Each number is 128 + 24 x the weight over its row's rms, rounded and kept within 0 to 255. Layers, rows and columns count from 0. Numbers have three digits each. The size before them is the row's rms in percent of the matrix's.

# down: layer 7 MLP down (transposed), 512x128, rms 0.0767, rows 249-273, columns 0-127
# up: layer 7 MLP up, 512x128, rms 0.0768, rows 250-273, columns 0-127
down249 092:130062080121119122108121152155132114146160141137125130132139090117103121129101114140183100141142114120163112132090153100149112162122165145137153099113132116119123157130122123086155129139127147149073144127131160126147129083077177156122134129133138137151118110108114086120111138086142113134108149117150149111219141146141132120115129137144135115181124121109124147125114110128130159061157
up250 111:127180112158108136178134134105167119134104141134146121148096124097119098141168143157135145125099123096113109099139129172150122149127100145148098181149153149103111128126161129094115135145126152151136124073112136105116143122105108108141106142192096143156093133151095128096064159166137132086119151129126089109141110146137129133112113128149171114112096112115122071098145117105152122150127
down250 118:136115129118152142122140108153117192174120086117135167145096119111120153153131134119099118139184133128075142112127143136112123056096143140105114197109108146144132119109148140140176166164140139148108140125112142114135179123133102135107128161081147116111100095123120127110117088088099121110145152108132148138129149116094106131131142165143143125132140082133125112156149168118167163129124
up251 104:179119135134118151115118136121147139146142139134140135112139112139138142123124166130086149157150131138110061108144097094122121096084139134103136104109103099179114128120151122143118168113116103159101087140133145118128159124095163128095156134155119132130130138177124101174138122132097161125153093130108119108129093127146114133127125081212096094135148092121123076102144138123124175121164
down251 108:132135144063122120116117140109083126141142142154128139138181137137139147134122101175154152118138121103153141100131168147120134122106137126118084136123152151161141104064123113104111078152146141097128145107099106068150152157152150110116169103113167160135102119139170165142143107150154120112071134107138116107164088156115121123088111137113113106120151142148118098136090145127121162137112
up252 104:127143143118134112093137125117134115091135146147102125142139132100145099138126140130135101166118097130156145123180115113155158135129140142161119119126111114122151168164114099165121071109179108152144145101107187121079111161136154124106146112098125113131145105142118094119115118120125191131103150153145135161107103135135129127122132139144168106094103139108089077101141140057117072137149
down252 099:150096119101126108123102073106108144138112118102117102156116135122128156106132125103164121113109100173130112076082105126141136121142125119114146122147142127146125154156138155149100167138089181105067148155140157095112120168138151146128118137146116144162135126137155166132123109126183159132128120081137127125132085131145111115085134127138149093195126114132176114125105161153115120083133
up253 105:145145130135117128099101123136160142110127122133143133108160144085140152119118099124113073113146125121100128114101164082109152109079116189162111125122152150129138113094082113105095179137101095148136105114100148124145147106096119147139134165120144171129096113140071125161174150095122120142133117177090090149147128130113135127085159111131115116121120116115126149126110159153125116182095
down253 103:111113125105067104126141125130109119107147137160130127094161132141079181088114128088112085132091122138113170128137152111134120150094094119143121136125096124168145095165095135111092108143133105149161148130137103083104100103087169145130161153134108121128139153054112149135110128118147120170119128129143128160100124108147152134154134146113149107132137167124172165148137114135107093104123
up254 093:151126106132163143162118133187118113135131111086099113095130082109159166128108135130116133166146145108059145111138147098103115150156112133159130106090151135119125160119107151115121112083117123117139128124131129121130115113141142124117136123159125160136122123133138126113110160154152129114133102142112189114123119124150132137175142107136141124052160086078096110098135146098095144070086
down254 099:116111103134173124183162191111105122131171130136122105121144160116137121095125109101177113137195158136106145101143118077153159170118113148129110089152145122177152113142115150151118123141135145085112109122115122108130123104137164130162125109117114117101141103152157121153154134146136173132171080132134115110163096144148103137147118124126159129125150091098133135115141152144081113102142
up255 099:133109134148157118113125129146120117123102118126121108144139118140128110141154097175111090097176133122107162118125122113165155134183142122104124133111116190141124130118111135103122129128089121092082120153079153154151103126175127080121128105099139079137125132091160102129096105143141157129130157139166166144124130169113122155156131121159130154126136153121078144093118137111173135096065
down255 084:139104131139091102133130113134082130116083137138095138139086140126137097127091142108120121116158146134121143077180132182127114110113157145144133089144085124180174155100127126115142145128148203129145131077125111158115163123140110104118144118177119113136129131126108113133135100139150115177150126163171114119104166143101150112146097153118119132130114124121128146144076148148106170130116
up256 109:140148125155153122138131161175145098152142116105137122111115115131147157165123084087153118170118105184163122126125153143163149145116134141165149136152119123132130118135162075106147119127103104184107114108090147142138087131110145122106072171103123092116159124106137119126086090122081135137126120107143110130112154118158115133139131128188128118130129100110179099131143151119132118111071
down256 105:186146184125164136170087105168101119103136133115143129118133135113142162146111092166121146106150098138153171104117111147139130117122104158115107147097123124129152163153137138132133101134111128125167111165169077112115171152104099123144100102081172098118107116106100149113112143123115090158092110124133136122104130114087079149100120116152126154149139096101121101136129151140171120136133
up257 107:145128117127152094138147146121163126146158102126090108156116089068104110132168136135131109159164119079119109128149175111138119182160118118128134142108147143108108183129119126137120131102149115109141130152113116136088142137140097139124065119100104148146150170128136136118108110107141130140149097150089121163156153100123130106123145092160122163093165138132100070125118157150151166109161
down257 101:137136116116104129114143126139162119132131171117141090148145147130082150115100125130100109145111111139132122140104098166129158139128108143187124078144112100132112172077182137096186102162134100125133120112111182132128109135113097096135134136122146155125097147130157104160126118126148120097095139138125110156158159097120093120126129162078146119167058143087098109109131129120142115132120
up258 102:112115127136137119100106136144146125133198145150125128177118124124143142105149150164127131110117075156154132096131114121136101179097123099098136098155100146103133188091123161118129120180081153101106153120130149092145150148118165133129163120148086081106094117123117083151124091141139114111152088131116133111134124105095149103094156091147116127144102148125134161100122141127132121153152
down258 111:143131109127123155093113119148158179177119115122098125137125141167084171135102191132135164139132132156127149156157155093113119162153168153130139130133136124128084125160114113146148100067140149132133138136144095167131134138155123105152075127154131123132103128132162109116133164105118120108128147103130111152193150127164138159116110144120157092109132087134125089115096122117084119120107
up259 106:134144160153132135147141125120112169130161131107133095147156105074121118133151131137114073190110126109115139115167121128102151102131122172167140139120163161093146096116119133096135151141169077132143123171130104111099113128161120128158148118116170175100132140122142167150159142129142126131098094121116128165130081131092122109127127110146126153115136126159091090162082138104162155117108
down259 109:114118119156088090148141114130141152137115117123114146125079145138105109101124143139209099110135114171122117154147137095104133132148155100132116156139145070133140114137156112108138159096117160139104128148132108064152100117121124148094078132123143157138108133115094096180123123131145148174151140144146097141147073142111127148162131127133128141186098124092142153143111141163117105134126
up260 103:119163123123118089119065150146130162134115100120130102092109131160109168121132088117119145135138075136094175169138105149113101116089130093084151156109086118130136158150102154099151123148087147110149124180162135070141124139112120119083169166132115122119125156095127162099130120146154119110138095146123151141137121166095111137113123115136159145128112121160141102138113138142132103109103
down260 098:120111144119149127134170106126104171134102113145108126095104138138155141096151110141166106098151122125096172131168128100087153119148123094098142106146142126132139141145139156108118137122132130118134140105111152127137139133160108136159174130074089137065112142115155083139114127141109149155140169144093157183154122108109148080120148126113143123067129153140111111121106067112143147160097
up261 097:182110120093159114164092142152113151100110124130125109144148146114112140142090168163133109123134122134114148112101157158157119148150117119123134115106129124116126135106081072157144109103147147176151144143107126147120103145123137147166111095129155110113099120156138139116121120148115143073146140142157134126079045136108151135098100116151122113072115132158132103085116144137145162172125
down261 093:111091136141107121139110150145101140136104127150095121100122106161133191112155109094113134085130135138147110154110143160119065140103132142128125139158141129130119166150099160109118137163121126095115173092134131130187126083122132145141126139113142108151120152140108116169096152153156102179122123102137146136158161093112069096142114139078144169152149149108152135126139146104130098146100
up262 100:130077107117154156145089138131142097074123109121122111158138108159145112121128123102145106163164103111130134179125133147143096142179147097173153147128141153148141124147065150109146147122119183140163099125104153134100165112127122169151135114128091100098098113143136108144137124120092110095145095122100119119162129124172106088101185126122130115139091124131126119106157102143142114120151
down262 107:124142162118150118144139132114122141124125127180115111167123109143113103132134101136150155124100109124126126181156083121142115155164132107113087088104143165170120117108131121168158148166119154142161116133084113142123097115109131127127079123149095117159168132113089128089145143125090108147121125176134096146162102133126103171090120162111142137106111133123183097178153150124160126153104
up263 101:144112178136169110099148118126088146095105122082205069185095126112130142149135133143132110152144141109121127128143140111141099107115144134118118129104122128124153128159095123089088137127154097164132110147103155140115136116129119146110116117141099124134139143115091128113138098113122150137128124135125138170098140103149140147156191073136111126100102137098116065156157158159153111140142
down263 106:120130108150099105144133129133130153174139123123145147099195127176147124126107179093143153124153171139174105143152115146098161080160144098150164124150127140144127174117123128131145094150124128107117128137093093073090178136112172090145117120116123121102099109159146161131110102164124108149157108109169131114133164124151116086142139134130131112150134145114116164127174126129121135128127
up264 097:150113102140119107099100131154092141125139066136096146112155139156146160126101172104126086094135135151154153126158102105109096096122150101117139149166133160114123125153137095085119111136153098147126107091136130106142155129132146142183075130134142103149127113138135128130130128124084129133126095130102144124099137103124128143124147089175094078105162094111157153143144118073123154150084
down264 101:162099125094073173122154141148108075109111118151109109111109119118098091148130160126077156120119180157133145129110165103112180080120113103148107159161132097133103137098156130126088139136148134147123095172128130131122138154135166135110113151151176101125149107132112177129142123125133104143131143128114096120114153093152126129157135139122117148109124132091134112175139128100086175139141
up265 114:154108069121147076156092161177176116095072098076141122148127113138143086160123130134107175103144112135134129115128145138130107110135163115149095143138170114155114123124110126091120116135099106133099128153124110177156096109121140111133098129150073120100120138159093133141092119155112124121117106096125163145143097139112115112135113135167140133137141131146116152142136125136144170187126
down265 110:125138117112112121144146134091121108104154109153110145097155124131127159147102124145134125172108191075122152141142115156094108111095129120099114125101123118095132093155101152108116116147147148126119183142137126127116130147120121152171113148082206118134113138116152119109159174106114153115123094154189081119136152095095119130159115131112102154108128102134124131087081124104134109117108
up266 102:138122088171168122122143121110153159111135099094160109097131124136128120105136155112109181098149128159150147093152117089136131114109141119105152102128093115082158164128083176104183137149098113126096101123157135120126157157094123140127122127135073068157169105137114137150142106121126110104151112128125171129132127110145134099146152110090131098157136125097098090131114157135125158141119
down266 103:090152089152100140129089096136104105109068129145134145133165089104115178125135145130168098165110117147107131127133161121146113155116109122154121097154140118103098152100147139124132142127049159084092119136125094092153112138129151131142149131135090131137096130144142127106114136158116163137093156110131128132128144154105150172155127130154114070110128091149089146122112127121172104138108
up267 103:149148100170133162117157144109129127136153140108091127157145138117082126125137104119114162132145143130123145080125130108107110088095173148102121169101120113090089099156123135121128131181173083130139115150127139125160090085139115173122117120138134150160097153103135162112127086106140136130126103126091132092118142119109169103125146121142106104119109179119137097152131154063149161119140
down267 098:123110115129139152122140111158089105152158121123132139125148177133111069130116126127132145132150116159119146161119111164143096196083137151188159137076151132136124114102110132117137120164139110150117143144135099077182074117165111112096150100148145155111108145132121110142142162113141147107125106092115137132154138171131118156147078128146155130152097165152164147116124114126135136111124
up268 093:140154127185105175158123114115112121123150119123134130133149136135169119083146136142079118129095125091145105111122148122162112113139107110121122136160128158116162093204101088132131115151174126099109119116110123142109112111173129168077107145100149112182124160096153122135130117127128160143113130165114141102117171137119148151088169093083126127145090141129102133138134139102154108126120
down268 086:103131092104102132113118171167097140150156100150131104141091119153169152134122116169103081119139105108140129152179101140138112123127142112141155110111182125117137090070126109110132122156103125135105144116085146130101115138139126129146120134099167089145124111137184146116151124110161159103071132137139134128166141135188151087150088142137118115096152126105129118116128121148136115167099
up269 115:092095116155113149130181149123136146131122154110092129150137148125115164114121116168111119197107128096152128078114123115178146126140133146117132156093138170134112151103121104136147117156149090138149121115124153177169140122166114169110132108075097170144101132116127113112152094135098157099134108144101119102104089100152124118125145102115113082125152103128145130164156139118130171102139
down269 102:175109155124115145117132127163094111100133131128104085145131090139079122129162104181144154152128143118127154135110120114129144137132139120152127121127151131131128118102149089087116167137155081151099137125140114137167114162122128174150148072100144163103135118149107148130170121157102139099111123040123128135152117148171161126101126120117176127143136117163149094132151129089127120105116
up270 099:145142138151126100157131156105131106074104121120111119138140137117097119109122131070143152147162120137165145109123148187127144146097103133146147145136127100145154133144159125153141138089105117094120107160124140113117117166105142105187128150126111135104109159092139107117092167148163164127183113167110083125092110144092125165113104103137119093140103131156151147146142100116157090166110
down270 104:118128124125128091115128111125140068140127186159116120123125157110155128118114075128136119142124127160130109152089141111148149102121158154141111110119154123142138159121104139092128096129097108103142107162118120047109140185154095130126127134126118120128161170106135136126169090103116110118139158101163167169115107111121132115096145108109157162138123178173146096102142118128121080131109
up271 106:163137129119133133149099087109072107107092100137149090100142093139127149167132144151078144121084148106134130141174089109132132092161133160146147160131108128093138081150117132080134146137123167161164156124140123170120154127141118090124119123131074130133101152125168096150154145159116133108126172107136126135098129154127114115123143098113131148165130106136108091166102161131148128141103
down271 098:143112141144132141132077124113091135109119134141105169124116103173110125149105093182084115131081158133149138159117103132115120137136156150163109135145130098082133089139121163161149119128120138147104167170102111106168133147095144143107151139103162148112126154158148106099126121111096149137121126139105143197127110155125148113099109147119129139098087152187121158088147118099139126109117
up272 088:125175139124126145077161107143091117105127067098103150101192108145151149150124086119141105123150088114146138105099124129113162162138142133094149129160124155132171080091142093134143144150124099138150104137161169125158114100097110143131107123149149103148149114130102141147107139112090156119120149160141154163136163138095075099141146140125114101129137131143114139163156149104117118140114
down272 095:127087152111101096109123145124142111143169107137132091104098124118160108120154140109130132116168158135161144106123175091117091106092161117105092161111132116094082118130091138126132134140155118121092099103120146114156132128115132107129180149095093108148111084138110122137118172092167116098095153120158133102101097148138108114161109114120105074146138071092139108154113126145105136128134
up273 108:127122116140115178092145122130099115158167116147168126130135133091139148123096089110105159110146132112155135154155170174140149111110142142087126142142144084123103110102123109119154095118131148181144118116163133116124115127138131162143080127136094138148087119098142164114131161115122150082094115098138097121133149078113145173118117110114140104090166127153094167132126174148127113153089
down273 108:130148110126169056088129106154146097073127132127096142132101112139075146168152119166134089150127150112145120114101088096129127135161149132144113107106082189137102075118117115144122144156153133108123124138107136122099137169122121115120107127078171154098123159141145095108112149122146147124147166169164143150124129159114163137178129129116149135137150142122115130129149112118152129136142